{"n_layer": 16, "n_kv_head": 2, "head_dim": 64, "qk_norm": true, "init": "normal", "init_std_o": 0.0, "optimizer": "muon", "schedule": "wsd", "final_lr_fraction": 0.0, "batch_tokens": 32768}
Each number is 500 + 25 x the weight over its row's rms, rounded and kept within 0 to 999. Layers, rows and columns count from 0. Numbers have three digits each. The size before them is the row's rms in percent of the matrix's.

# v: layer 3 attention value, 128x128, rms 0.235, rows 85-127, columns 0-63
# o: layer 3 attention output (transposed), 128x128, rms 0.195, rows 85-127, columns 0-63
# up: layer 3 MLP up, 512x128, rms 0.231, rows 0-56, columns 0-63
# down: layer 3 MLP down (transposed), 512x128, rms 0.233, rows 0-56, columns 0-63
v85 095:466492496456528503513540496520468537496496486470508498501494543481490459467517441449560519547546535514477495537492539513513500509514510510452495503471555489490452485481493496500524504529447502
o85 096:523508481510504435474504499497473484471522518536517533452497502499509480540525516473541517491525488483499475481527467515509550493472482467521482484475496501481514497507500453504483505493533543
v86 122:509509450507508508446546488506524499497498490497509514525477507510475497507525477499516449502497510537504537541495483488489503514501473536460497502475490487492475500479523511487502532485501562
o86 127:443473545504505488512530492525467512505537505508435501462473512554473480502508512479494497495471538485537535486519502536464514518494499485527499538518481501474521517525540497490507489448529481
v87 118:480503467433462518476499517547481472515498521530484508516495519461507499461476466438500480541485487501493458460470519486443466507529477506524500529473497515506490509506514507524518516468509519
o87 120:487531537432489467512506510461497482495477517488516496479503489455545555558524507496498496440534482527497501542524438550509493545512553475489520490480499485469525470525485499517503496499492524
v88 102:456464514533484508542510526506499501504520480501486509481487511492533498476449464507515506525462545541517485465496506507455489460536485484501508512504504498529472518490495441529490485524434471
o88 107:499556518529501483504478510514500461497503497507500505511507565546509497544513534476491476465530496528462471456513519448499544463474484503485484471504477539455535499530493508473506543535552516
v89 107:480493510503562490504477460525488506517488535477472540493487517490529509500537514519542477487517528492477556507511542551514502523443477530503495499482507459482539466533476465531438519541500548
o89 114:496518518505467491495471521460487464546509493508528524481473471446479493522475500474533531562500483495520468456500510495469449511478486468484489536501501482538502502481515506495535527516518506
v90 113:478459528495539446481501518480510484543503533488541534553535475532508504519491522500516514464498503499491550527476460474528476489501566495498486499506546498519470498503492512455553504477487526
o90 112:513484472502504510526529480497447495489496463481480452513472466484504472527496516541516455562480493504529507510543545475520473462489518463521465467513493486484532493482513487532469509544477515
v91 101:482489478493533490505488510523504505480449524487521503510478504491488511523470519516474511504452512459492515509545466542495505497533523507532478520464469486468509506526513493481497540518490500
o91 105:482501512486512537417479537495503474468483515496467518504505471525510470479522490522498501525436437518511532502480469498486515513529472504479502518503521492498472464508509517507495481486474525
v92 122:476528509492513478502501501529502500499562536509474460515533457502502502519526487513493481531500516488513512540467492503512506464492533487504465473513496456507402486477489515511508536499481500
o92 124:508488455517497454465518515472446529505494475481510474459546504493504493490485518500463533443478462487513521517501543490539514485513518486470507533484497481500514465491481502533463532504491481
v93 102:455465469489540518493482450512513525545482472527537483520492483511514486525536483475536509479514486523466533500503538524502502510527476484500484483463493498495502482531490490509545459517510490
o93 103:494484489519473509525499523499509443473483486478470527491475523498517501525533454474534483521535458468475489510478472515532491498477518484519522474523483512519451515488512513508479482491479579
v94 106:533521534453492515515511491494495497520498506428472517467540529498519474473490491475487523565547505506507512528486500534504464534502506476520504535529477543512469484527495493490453508486500537
o94 109:510523526530480503490470477527484497459500502526503482538453453469501591506537486473490533507460522537479466505483517513517493517518456494486506494453536483493512512523500484491487495478484496
v95 097:557499530512552511490505497476569525503501525488475497511478486502507535496476540476496454469482476479484488497496481455478555468522536446459493532510500512481453521499473480523495505488461528
o95 099:501497528524462533521508519504539526512467459473474486526518502498494483497530527480475496531486498500468531539507551523524525448523483521529489493537504516505529521532468545510541516477453471
v96 111:507480467496509509486520506534494506470508480494471535545497505503531483523485491487542526475487483478501486533502503499520471513487502548556433515554491467481556464526549522485533465513554460
o96 115:551528510471520526459486489484517494557466498497516480479515462489479504533513484515542470514493521518491545481443479522452473487504541455488468519529499488513481490480537499491481532467540486
v97 111:532514465469472508520511533523552504493507505505480483527492493485462465505503471470499550494504480528486491535529587496495512476519490526498477517459514499520525550447476512520502542495537495
o97 109:510481538470548461500516461505492510482452517494509497492513480472487542516534498521467508519511473475516493448476442502505501515522546533465504492483504535476533522579479491523493463498490532
v98 097:486499456483502528504530494519489521500532464537523513513476481480507499483499433462531504479487477513494476525522464459511507514514449526510468552474458512515515520472521490527516491498514505
o98 098:444461567506501565522522483507522498482484519465486483488522493539486485505553529475533500491511526504483482504480456557439524500519519475528480469542501534453520485532537513470467498487522519
v99 098:529507522482494535498497510488462478510536502509490545524486483511520496473510485483503520523524451506505485475526487439528482533497460484494510489485484503502527465455525478500477480485524554
o99 097:478484510465478521520517475493486542547489471500524454482467535493506543510489511515483474495462558478514456537476498483457521523456502528522466535539517510477513504511507516486513529501470476
v100 120:478500502506476462522492511477490525495474508534497487497525445489493547499497489473483470533494523532510470500446465471497519506491491483503503521522464551508478495501493471527508517464488498
o100 122:517494475492473555517566492529560477486507510498518504511534497519549479468461538498501562481531507458514520520540492498497489465527471491513524476478485487467495474501475510537506479510493474
v101 118:496478504487541478482479492522493494490481495510541494483508526500513520522498473487495461510469538533517482476455531494516475443493504490486455466551515472505506463537494473531521511492513473
o101 117:510491534493460490501492523465488449471491500529487513530505479510483487527527555472517465494509502540496494514538499509493448443483526470466523504476499489531480484501481516520483486519492505
v102 110:520496465562519507484513497517514451499444506532515512504503503512517485489517454488516486525457500505506528524510515490498490490492509512491474457489498483498479506509459452539502499494466510
o102 111:492504512499511512485533478485466543491546508502499522490501513465509479511508562473514525513515464522536480471549515511505499528481536481515501558492497505454511488469496525505536474521526485
v103 086:552502482516520491482532510498493480500474548530464512520492521502505517497455484480506505486477435509531487501497496482467516453467508481518500473495537464528494475478488465488503487481543536
o103 092:537527512483520466524521488498498544528506458488499493503485494489466511533498529530494484523475475506502489455488524556518513501509582539457528516498517521505491512516464521507536453519482475
v104 104:526495454509507474489500490506526500472502516477477496489476516451494566492548504482479503503496484501520468480476485524517489517513473460484529520522489472452476512484457504530543467480485500
o104 105:459496522513480487504466518462556554553505537495496502497509514493503489524504477488506551524500474483471519536503538515503499531511493510532500488505463508493491538530502472520502485483492502
v105 108:518489490518522455483507491510491469491539512530529518476515509541514558498509479534525488492485495462487503461519543523507540503503474490530522501482464529518473531486467492486488467460557518
o105 109:477520516511535469496502563452506538488525488499504463492472504514499472546492513503487516510491483499505485524462522505523455507489490492508518529511503491468506481526523540481488499494501494
v106 121:513488504483555496474514454522512552502485501498457482487532470481513510512532515482483467489446527536476482520520521528476487523475493474467479547517502524506489493504495486527461506542468507
o106 124:512510488477478508530502564494534469496484533498525496498495506511485485498530499493486522486501483443494489513509546467491506447491473478497495531493500505531525515472474484503500554437528496
v107 100:490539482507476567476508458506470495490486500499487512529495476514492459512532514499489499493491504478503494493526540498497502557546480517460461494510524520493479513536540536485463510543461516
o107 103:509480491444520513521493499497502471518521532485506526491495486477469509527506497510512483494527521509477500518523503507473516490467487500531498501477526498532520456459516520498472502508520472
v108 118:506485541459493503452495521528523478477532473480502510481418526500499496479497533498499522476503515485520535491499481513532470495462523500504497481510546491503492479514500525556514493471500467
o108 122:483514514485436488517480491491460525508523438514495499500508550480542492497517491465520511496480508557470517516519505496516496511534514469477481537509517528546489505525474439518487508498536507
v109 100:531475484473478500484502509468508500460479491512481505524470493546503532460494507499530536473476512484444528481517501522490558484536487533522502504461498498485502508507504535478503530468492549
o109 102:506512576499532513477488545515490530502511501471479490556524504514569463480482486490497523538500513525503535498466482511514474560456476466514501528496505509445477489530521470496527442487525526
v110 098:508501545510466465498485490464493494495478483467525466489491514520561512514482482438540474508558462482506511513479492486505479477532506504471508498497530547540495502499533498503519508470456490
o110 099:515483490505485525551505487498465471478509511526474511544542517476557538545534521465508529480485522532492476496546470507499474459476513478516493474474486484477522525506496490522536493457461524
v111 099:486486487526526463466527476522515506518525533516486466543508469503505488450480487479531493448489491484462538510433504514481461509467493471541522483505488514505498459511504496475505480529463509
o111 100:510540502507514532520503504475492507530496514473493523496516471497539519514508515492486489508525454573504470514510499501547458511510554514500463505513481480458526548453502504509480501498522521
v112 124:544491456481521497504518460494474499499485489548513479472518529504470454480498452470489500423461509524455515503483508520529508517472537486515460461516514479526529489494530503471513469500504452
o112 122:556501515523525497555514485523471505520496536520487526508483501547525477462504526494498499501511518519491518471479559513526499505462545476504513550497507518493461520473477479490463471450502539
v113 087:482504530488477521510468497498506487509456533519503515495497489466542473533506489549521502508544505495546494458506510495510510522515507523495514490492502498485524469503541452560480519534494481
o113 087:489495475502463517507521467510529477525484494512515497498522486482497534497488491476516477501512501512514514445534476489450493497466463499450482490467481474493451503460493551464549527486505483
v114 111:476471484525493471511494506505521524511500481502508474547557458515495534501491519462553508489484480491449482568519475473494532493493504520517508537512494499492487533487502506479493504465491432
o114 112:534505484526550538515507505494526497508477522453478501492550509482511477520505492511497530483536504468502524500496509506510499462505539478511484498551477521514510509525490459512491552491557488
v115 094:504533499509543458512540519512448498503504543499504485472488519471495525511557486486536499494522480475527532467511512505501531513449480495526559526517462518502543473466511472465443518511514510
o115 092:488495464513506485532493470477479540526522528472542511478518456479483510502493517482499509507472477500533437499486511534484500509490495526480493513518501502479508550494514516458525518477489473
v116 098:490465532524506479505498529509498466485517519448533513527519480520514459471516508485550469476513503511516496523477491494515455515516510500500494505559497508510468502478478513474510436462500453
o116 098:519492460515545538538496481486473492513480512562445497473471503454498535530491527479516509496477480526533483527534527465480477422523498503533492484529474508522529485490507488485470538472520501
v117 106:537453525497489494484499523531522468528490502452447517501491525478501453500502545459505500458498446488497507483463492531504471528510535476471495486495536520475508485470494473479498465507460544
o117 112:485550534471482482544509457506515529516490492559506494480498497504537515493541495463472484529463520510451515493498545525487510502539492515517509480525501497511487479480511531500531496454480495
v118 102:480482463510561482497543539546516510472533498519507478489454456458560483496502520498511490478510526499465524526503457502498539494520524488523482473492530477492497522478487526475468454533493516
o118 104:498468492522513507513475507491501511527487509497538496492518511529465504482515480498499479493487486482522508513531533503485491479550487500515443490486487556449503516472484480505523497428490556
v119 096:482492471529475476573476523467477534485503490510478517494448456515528468500496476528512467500474505498531528477520451536481499533484522488500491499543479467535473530511526519514557495481492476
o119 100:524492477538516535503526474506490501567534513470486537523495521494515503525461542550517543487454487447518502508521547458497524480500497484531485498512493489490500447525477495499494494479477527
v120 107:477490482508490466513553465534523457507506485503513524498590498540482519505456498515521481473488476492463478475459509529532503532461476467536515437515474499507481490502510523498456487461504460
o120 106:539491534501526496486458545474513539477512538491500495465496499508522506487487487518490497499547471536517486490505515505511439502492503502496533502510527451551463476504500485479468517468541491
v121 110:471485475502529512475511477460542546492552509469493520513483455490510513501497526505500464473509529504492525471532499509496534506455493523519545505541545440513501496489469517529519522493493516
o121 112:473522498537505475513499489495551530492516491438517519496520473474461520466477485485518501505454468506476526472509530502528480501495493485529442456480492512558497519532451474516494484476471514
v122 101:515477529470449513518463513519483521500508511525475468473445496509484495494483498532527491505496496541522509463448518499444491457469469504494493510520518513550487523528490498465502485486551528
o122 105:528491540524486494533527529510455438519482469513491494518477521501496527515475515515464505461509477479496499514513464544472464470521490495459583511479510523512481473497485512476515472512493477
v123 094:480479479511480497509486531519534485499531477471494558522534492539477486558526490517485566503505514472530502500507550501527476496490507532510487484516513518540511524505455492510510492509523499
o123 091:521512488496501455483510469514482535517539471519556473508462527477521482510518491533508476516529527496506494439493527473487502487472472471526496509508497478467508487476541484524488510526513457
v124 097:501510483487509464513520541504553476496486480498493557519549505472508493502496447468500462521498517470462495442516467503472499508502551505553540532497502502500535511476510472528486506503480494
o124 096:496542526514531520457512498527507529474527528481485517480466460510547500516500533492524462478533523490527507464508522490528525493508474495507448484493516471449499532484505499519562489440490543
v125 107:479493467492521502496500495514519517488524434497500468469497502528459480527464527481496498506479531544491509539490488545499483500477467477476474448488512527514500487486497556495483490515477541
o125 113:488447498465463477530452538493500452488516508522519530491475522546483478454515489542490503488516520478492449517491521478526485520510484504542486503506521516518545457524504460526490513497507528
v126 116:538558520521515485514538495494536465519535481462455564504501519512478515505459464517476474470474472475490534508455492466525476486487517484530470524513488530484503528515499486516485485477490494
o126 118:513531537493490543490487497514465516511496450495499478476466485497507501516496519485507503517506545538456526506462514505492509480564515524494495499515545487504548508511519535510485543501504481
v127 120:545454514485499460451501512523495504463505535540502501507478471502524509471493543509513548502507507496496493475520492490535523519492513502506513493491562529523524495473507501517482510490499517
o127 112:499518505505494517519558539509501513501497504533555453503511506510520458492515515522486483523491503472526496501530513488466471483505449494470474553463505526467477490479465487499525495510569497
up0 114:520479513494516554484522529495507528526459461478478491464509541455545545490479490501483482487513506495491535499470504482496496545544476534470475563514484497501481486491460500488503511475475505
down0 119:490492531505512496498491540457483543515460443514505509502523491507494525487512489459515468479514508481489504488485559483461513468488481480482522514486522511490484530499510552539510553472499491
up1 106:507505528484505494495498554535516523474451483532538477515480524483502522545509490499489507534484539517451532555551514503487433483487477517504539503495502504510486483508481531468497484545479459
down1 116:533508524479491467507458484516511495548509510522506531479486493488493490466513480479485498463478478455543491508474510500521505489511509534491481520508518474508445496484495485512501489485501478
up2 142:499530524518531501527503511541484489512486539495461486512464476493516512522502460498535495517501496470534501427454509500477554504498520522536483493509481497494487568492500504508499516515488550
down2 123:498493489542544501464500503535489447509464501523502512512522499481490516526487493487483455465464491486500526516490467489533491484511493502489532507468544485511490559505523504502532485478543489
up3 113:516516467504482507515502516480509461488523518480480489549509502466466499555468479478476490493441489485528496550522481496485490469492479541487481496489536482519469538492467505471525515533475509
down3 123:525501496506515555471501545460485510488508528510461518557496499453470491514530446458463499564504487505496504532504527479509491496505508520514527519534553515508477510517487423512506528505490538
up4 124:517480497502485526532517516491491518501497509487477506453490515500531562511492507513516546461546516508505477479504506474503474530523465459479505518475542449507482502476499525517477484490504512
down4 099:477514532462525500461476502531509508502532501513533433512517488480516453466473486464468497510467466538519491494533492484507485493505510482534465505480481479519502479508479511496531509492465494
up5 084:519444521522492462488510475523490476485523504476472480488482509520489525564513486484530496533524514520487471467504476534477491512471497527510516501503514507507503486507487491478541491513476505
down5 071:516491489478501482449487458494496481460540487491497491499509534511478504475508510512522478489474458517496552537508485458497485474541485488496474506511511478507504474497514492512564530453507504
up6 022:472501510510485498499511471513518501525495516514474494505528528502546520515502487482477489461523491488558496506512479474541494501503494509497518496499465527553487490535466499500499487555478488
down6 022:529526526477532500494549495492526545510492465532486478487534502490489525502472445490535506503490491511477505534498533525483516487529559522482515515532493506483521507479571489542464472507468524
up7 117:501509481466496491535524512537495481494498505500485519506444474558480468447455490502475484512477538490496491509518494517512515538489475476471510520504481466491471480482466490492543486489516504
down7 131:500545486468525511488530494507483484484498506515525504492539514469509525487508484514517431466450496488518503530484501471538468510529497493486509500475476549484513456512480476497498510532502485
up8 031:494461462428514464523513475498517557535463521530524480485493477470491495490509542505468501505489512530517515548492464538441499531510524510484518474477506535546524555514502496487540513532493483
down8 033:483490484531526500505544488541474491534519471514550466506475490549500466490467503527534509467483515490480524485551448509514462477495486494485497503531474466513483493523533490526510474472457494
up9 122:482463517522508501508529524530484531538493484498540496505490499465511535477501495511486429505493554531520525510477507533533544533523493521462533506493497510450529479535484512534541503506497493
down9 123:444544476519535494496491490486493466507492455465520471485539500479504542484536518531508451504489488540474517507501492512467491451519498511477520487534488487460504494479503508520500446521517491
up10 115:528477517489533551520524538478542473529478504508497547487469507524510467521512535516496505478500515527470498533491491500474500455522499552486521495496492529522519503511491468501453487525501494
down10 101:482502405496503492483498519517458520497480502494504503499533470492463498521542550531516516464501505482484474506534485469462448549469451491488526448527560512504512490511510496494479483507503502
up11 107:467475479499478497518524452520478486479483487535525508508510499535509502532518496515519481511492486497491536529518509525500524479494472527517478470505496493528538587522489506539532514487519533
down11 115:474507482544500480492500502504480487447470497507499517473502502562500489479512486441483465512469528518511477476497483514477485534461490517484497519483566501525538541488484487495534511505539461
up12 118:489495497514455505481525502500512511496534482543492480499510542505511516468482510484501465498461531509501524484529498546485492526504535497465497492536475539468479442543487497559472455475530460
down12 118:463481483480480568509499510519488511522510471485492510496486526464515478496499505514530508478481480473553524485512490501522524472533482468516565500484502507473514487483515523523535492530515463
up13 105:469514534486515495491489482494525529502507473520497519468512494447516543498484488512499500514513500505515482497501468528514448483536495519512483512537478494557529533515499512490520498510468467
down13 108:456518573524499497510508465499448511483541449471503483471527522492504496528505487540490476476483501476495549475471464481456477486501471482521486476519481462486485481485536474504500523499471485
up14 103:497508498517486486492518505480540552518504523485493504524485492494507460522496499449484502490520498525506545518467470492498492526518509527526537489522478530478486492534520486553496474539500533
down14 109:533558475505529497498528517507475518490519511477463525490575463493502459500526517500498471480482481473472492548458532494476536509526462491503518445500523451527553496519509482520506504522547468
up15 112:501500508472490523496490481514521487480511564505528496505510536527528528501518502460496497485489514528514510497537474496489519503508477471492519515489491477486548498527524465473503503473504508
down15 122:520551482506465519457497450513510512489541476505484436501472513504489490489536503543526437527519506493509532495494511486542540530477483533503507482479546475508516477492482497493486494485493543
up16 102:487532514515504526497494495555530458505485523513478525494495508520499531500458551483490516508508535463479478488488457503464504476504511543492520465501506536511511510457503544474508527499465501
down16 100:524524538496495490535494507544489487491492506510532473470498501484471499485520514495490472486462491486537534488491476520509491507421465479488489500492461478499495522475514470510468508532526494
up17 103:527499497469505491494509486535502518545472537500479511503528476533421511486480521522485502517524486495529496444457484508473523508517505527471498429511490504480518512510517469502504491500499477
down17 117:490534518487497476431514518542439496493495482502558520543515459538523512519511550481492476459492497454496470504505489482502448467510535489505507511508522512527470496519517496544533540535488514
up18 120:520452486490487476495498471488509486511513535478465537494534503501510516503500500482463507519539502485531507483521494512547499518495479506505558500507534458501468479522524533526534483508477538
down18 124:477534484487543510534490458520474499534539476534515506481505444490498493465503501529506547484527515516557517571497483496540536503481480529543495528502499474500461527520459493497504505479499530
up19 100:496537505482485528465506482481549491517493463490465475510509480453500563551502488483496484512542503539520484515488491523455512508460527493479476457468519499487532486504506504485560526517532502
down19 147:498569489498498486499483485447517498460546506509532469473526510505502491479524513517498427502501510504489530499482497466474446434485492515471482489490515480535506487541513485502510496501514533
up20 116:529492550471509470502494486524460525525476457475470486517523514465506537548459498484470533502496514493510532483504484515486548487529528545494499492521521539497540468522490508507515501499509468
down20 122:470544518483471465499483530535523507519505462514492486510538529547518538501468508571499515476476500530520476490486526458514550472506474507489524491484453526524455531497479488460521549467492512
up21 130:509499504472486502510474528540488493523551545497519530513512509510517542418492478467477497532513555486497488517522502524476520498476510541490514517531496457543481469500529562441532501518528479
down21 116:502477493514494474482469508511513477495490497485503508472509514560560476532511508523542508513518477454506478547525496488507524511539517491506465514523502515497507511576551518563507494515507505
up22 132:454534491443487508488533479535509501497477493540459505501485485503530513531502491497446527473476489561504504485480469484481476491512497504525492543519499466508504498492507524528484505459499502
down22 114:510485503551517439508518522453511475491488506471523494512490504537509505497546461476516494445469496461457502487508505526497535434466510519473450453493494533505492535520508510549497527553496492
up23 067:465500489478507454474501496467504521435451500458548488515490474502523523454462493497469478486514501514504516520519509492496489485497486532542525481481490493493531530473532497470522500529505516
down23 067:506546496519476470472486521501451461508496476501478511474530541544455472494506502509479513544465518508494488517466475472485526478490519492475550515537490501480517508475522559519530540521532528
up24 118:508491505515479521521452472483472479480477463504444501513500524511521571521487529506507516473542524519539475488509476499524514495503512498485488498503489489474564471513490541510513483527537485
down24 122:518512501532496550515461511492519475522471514481481515494473514462495500518530532500494472496478474436464531504437520485501503475465488481502532474501509501562480469473460474492489488461522475
up25 057:461483469533469457498466521531517512506481517494530477498526461509529490485454522481451486524506476466491542497505525471502562490508478527468486507500465479515443518537506489508472546504505524
down25 068:478519485487502461528513529537530522527528458539520498499547482504450497519574531493502506509473509480456465505519505554537513475552490487449497506510488487524495491494486476505490522493502497
up26 121:494517485490476477522507478454515441499486511541494507520523546497490522550512491507449524480467518487519521478511532527521510454502509479516481490479529486469525467447488511512506500509461450
down26 138:495480491499499465435504497498454433479529515485492507496528501518531494542491535503437495482476463497499475528493487477482499445509510487504525558505515501458515530508534517474503491505443492
up27 117:513468486561489525489512476453494517530518559472509502508519497544521518472490503496511541494536460512459511484536489508517512472483490503516535498514500477510491517487488489514488486524478493
down27 127:474528491482539451492534527501497538484500487495489460515501489458465528490496502512526463491445489479512477501541448511510527477506544508476525472485520525493476489503539467509481511509515466
up28 094:548529479493515488515508477511500492500471499508498531467497475470517505528483520510460532479459492502496512496521543503487471471504524506506480443518509550489525427457463529487510520514474494
down28 111:496494532476499481447511529521477481505535463458455517471460511488525511491475496471512497456492484508468469512481487465461411452475516480518505531546478494508454509505493534490548509487478505
up29 119:506494496490499506502543527495509547537521487510488489517500499482503460495491456496511429464504527519526485477507548526425567519518529506466525509527496493514533462479505500497534466484492470
down29 118:487501491484553495497484531465481528464486493506484538539513521516532516494505526514466492433517505503441518526497446484494495470521506490477470491486543492488496503519507526514496493532471491
up30 054:484500509537475504477495450481484512555483515498552459535491529530495555507479458471494476536509514515484477527480452504500506532517509472453506505462531477481493498492481520511516532495568507
down30 055:489506548523482464499504485498505469513509524533530501501531500526459503539510521515516486551509535503473492508494493552531505461529516477457504486517498499538464488492458512548521548476477519
up31 106:487541501538467517511511503487493506488481547500445495505474493526510549510502480503501554490508482545538489518502450520519470514503528501493514493495509484519516469506537533499485471498465492
down31 115:520504517506503495509466474497466494511465468499527518492502524517484493479499449512501484493467478459498507527500472510561485492528511497490490532501534531471499488504495515489487524477487491
up32 114:525522519492493512496506495506461578491508461528503500498473513481548519537496533537466512463470504490458505499473486543499544509491536534457553469497518503462505512507521520512491476549524521
down32 114:486491504506545522451504505481515540489511473465478490489523502504480499528488526551483514452464499486533536487505446497508499484529514464507530528505487485501522497488486505493493481457493490
up33 109:512503505540497502467533536506502508498526490523502507547509464483530519497490509528422534526481499492531496539478466529511527545505481501497542478485489522481464516481499524483481492508511458
down33 124:498499507444524492507478531506482473497517522506510584454502511499479511505508479505505483491506490500557520501516476449470513496507487457481498529503489493521497479497503488485487505512460494
up34 111:491491471499524492501498506492551497476499483449504519514506499504498480493465484514489540523466491451498513476478522544508489527444515544483513484468459509503513525526524498458530486523515532
down34 111:511482510519460491496533478564507501493487479542487496446462532476511506458503480521541514532493488492492502494511497440487498482465531502525476499441476506530491434504485506509503510480509518
up35 105:555541522464545520520505475522474552485477479520506483529512510494538524503484537499463462510535536544526479515522519495473475452488519535550508490555462493495484512497447513465450508490501460
down35 101:493522509504518501487611542462492458500505495518522467492528478530489537497488491498515492502508481463464483545512480492468458493498513510526516536488531525525484496512520471497476518536451514
up36 121:469445562492488454519442478524468495464501500499509512516474488530520516531533503492530492522534503492480469509462464512521498526509468507520514476524490523426482487519509466497482458499493510
down36 126:503510508492511515504495505558524489508490511485486509488498548505520461526502494467564510515480479516515461505568527527524474508565469465490515520463522496493546531466509483504527480522502440
up37 119:486481482528474505484498528482501490493527507491496477533471498465426501484488476500471456526496504516490462529502538502486523486520436507517513492449523503512528502464467486442514485522507448
down37 121:505502538552542525531498492533539479431513492485517492496515501549541526460510516466518453506502514496520452539506482478485502469510490476533508486485502470455490460484512473510468492503492485
up38 130:523499522484496507503514489456467532499500503476526495484520494504496468495490525484512496515537539544541456439461541526457489516505524515534490517505518471518516492479527534489543496511519499
down38 116:510492465484562532484480512500509485503484452495539470478511546448490550509503534562511484497492509506502531507491503510526486510478439464493475528501536502538490483511461498461504502495497513
up39 029:456522479501535513507526449537503489493522484549516567475513497516509509493507519497534477538501506532494508455509482491488526519498500518472489464503498483493501493516493484451499504495538480
down39 027:474515530551538502510503515481531527489505504477491501500493502471526505485481507442526478499511521431489470512466537480526490476491523490471511523521526483472483507495510494477473516471497530
up40 112:465480511512503525496445541527507542524512542517518517497541464500509501518509518488479525497494476481502450509492489486547507488492493495482497520493528512496483488469479497516469502515539518
down40 105:572513498487506509466528506513476527527488487486518559536494508450524464488487493505484496489506474551496513533535489471490492465474493466485494500515503481528509510537482526511476455522563536
up41 100:494512490502516528491482491524495518514463517461517493506477489502503502459505544537487483502485510547488472501428484491477584537546509546517476481517516521498497518506523527478473503475473530
down41 106:523512470506483501477508495497464450460526466494504496509504482479465442500511500484524477467511502495498511525482531482554521527549533522538500477506527485483466467501510473511483472519499463
up42 117:536527486437518572501542486520524488483478550505506474523520502457499517491478506487462534532548520521454507481542464471501487476493520513471518481474497473487542523506534483479508499550531491
down42 122:499489492528554524462497524455507484463555495499504527511467498502497520527473530538497491423528489517477519558477460503495520511505480513488463478493496496478500476519529523494489522502526486
up43 102:535450480479502520505453502496488510520484541502517529506510507504488564521532466489532479495517536488493502532536530475495507504525433480522503507555531522558531498482521505467495532492485536
down43 109:517535521514517484487499494469500484497447526523511459539546460463490500452489530503527504497478550502489499476516488499514479540475464490480531501508463494474430495513535502476517474488434484
up44 067:472553513490518464479542469498508480511509518505488479492515501545441470520478527508463523480515486464529458496516528491536521502482462510482490507483485510477534528532471512456490473520545501
down44 064:511449508469510501482493523480526477504482480531511514465448515500515470521450497488522509505503473532543512503502508486492463519539487494447522467529478468546494482459526505514517504488507480
up45 101:514493501527518506510574512504487484509491484497424458486476464514451523486472469527488505508532497501503497508496484495469488513552425505514502487523495537474496512488502521482550470494546508
down45 115:502519456514525514502528509483528469440502479517460458486556480479483508477533518515514498494479499519478494510489536468506477504533501498471476499494521524522448490503505491472485460492463484
up46 113:524503481528513569496476498534490551500504517510477512498454539484521515522479496484512473522482477531486521506505506496503507511534492522550491490523472510550489490438517505492509520530484500
down46 126:507498497543513459507506521476485465508479436519484521493529523515523507493558520485489480519487499556498470458495488495530511527481466518544521530488544486519494549442523483505522503491473486
up47 114:525494483528480467488539469463461503491507470528472515482494528476498522500457498481459493544487513514522477480503554537480459502460471522514530468532495509519502514497474511493549461477435500
down47 119:489490458466569478473469546505502517490478474526528477539464459532545471506507498500498507486486491484462467521526531475507508526488527498535486470499529496473499485469477511517539484491515546
up48 106:542506486505480495467513476496501463524540454488482519482528498484467548531508505497505515532500541475495480513483450578510472458501491517508505463506526471511511479506479503497542498519463482
down48 120:522475527507520460462519514461465511511517458496526477494517487494487501487483515553527468500504515495466509561498485511516511464491531518489436533541538487492491493511514484467488468451493525
up49 106:495516500500556505468476517502523515470486549513489496488551532476475512494510493461496498496533497506513513505518489483479476500488529507485492539534442493541509504468513498482501513491551463
down49 097:518509534504561513501487492485474501497485458535486499550521489478497500518526507496522482483450474474452497488465505545496490499533507495488528520446543535516488503503514466509506461497497514
up50 082:450496503477488473473545513532560487541508490491511502504526501516522496529517460533488485501499532546470486448520471520533550462551497529488495507478451477459484491486474493488552485477499513
down50 120:460561497494499471494515523457508520526527524480480489475440509480491521495527477520493473487506505481519526432521505495519482489494500489502481512475484516499449535498499480524509526477464534
up51 127:542485498506520500519536519570509477556495511511542491495523541495532474539453518496479500462547506500480476516518478478508477503503520521495526515496459510439523470476507511524496517509534492
down51 103:476526535520519531516496491473491478524514463488517501485518459485492497487510510522519519544489472529487501513478525460504470451478473472524457534514519506532513509512491467448495474498508519
up52 119:508508521543538503485509479533520503483497483472523487533500521516514497492499503479499476509502469509573452520496500477504529556495483520521491453537506526501510554492507535453543510505486506
down52 109:546491493498486476486513505514545501507492465520522470497485541487533494522537511525511497462462515511531527462500485472525495531443475475487471497517524493539501523453475484423532521519506524
up53 118:492522469479490502489501494491488463498509516489537503503527498474547502564516509518481549484461543513456476471482427522500501479495512520463520538513504452482506477522495483528494516508509510
down53 095:500480520453484464515497484492460498424502487512483473511513488527493513497543512503505458502477506515539487522482478509487512484533525486492488549458534554520500488481505513525520503503498519
up54 028:500503494502469516522461509513549521532515520533506464503466507513512537552530470504511489494517494510481483519507515505547515514468488496526470472531475475449496510499473477481446551476458526
down54 026:471528496536551522482482515490494532513496463507521527541536491488508485439489494491504510456515528473515559509489459490485518511512487524512482480516468535458461495512533446520493521527498540
up55 085:503486479503514483478522524506513485524497517483499514534492520488503469476455509488513501504487541546510494481479466524536507518520477542478529534501502517471509562476486498516484492523466462
down55 122:499495510529528448428496486549500485525489540492521518539471492478489495529509501484516483481478498489473538563459488477481475517495514521497503507506551501468530551513478514506505503490490515
up56 089:501473440510507519488523533485529509510474488505470510526519485492485471500521467466517490523432518486522509495494468534490497424492490492535515498486499516478506474504479496492466512471515501
down56 076:469490474448508490499498482502474449498508466523478498501507493546487499459522552499534498490479508460482526512526472516476504474473523475518505489536518504494546482497526508486512500491478520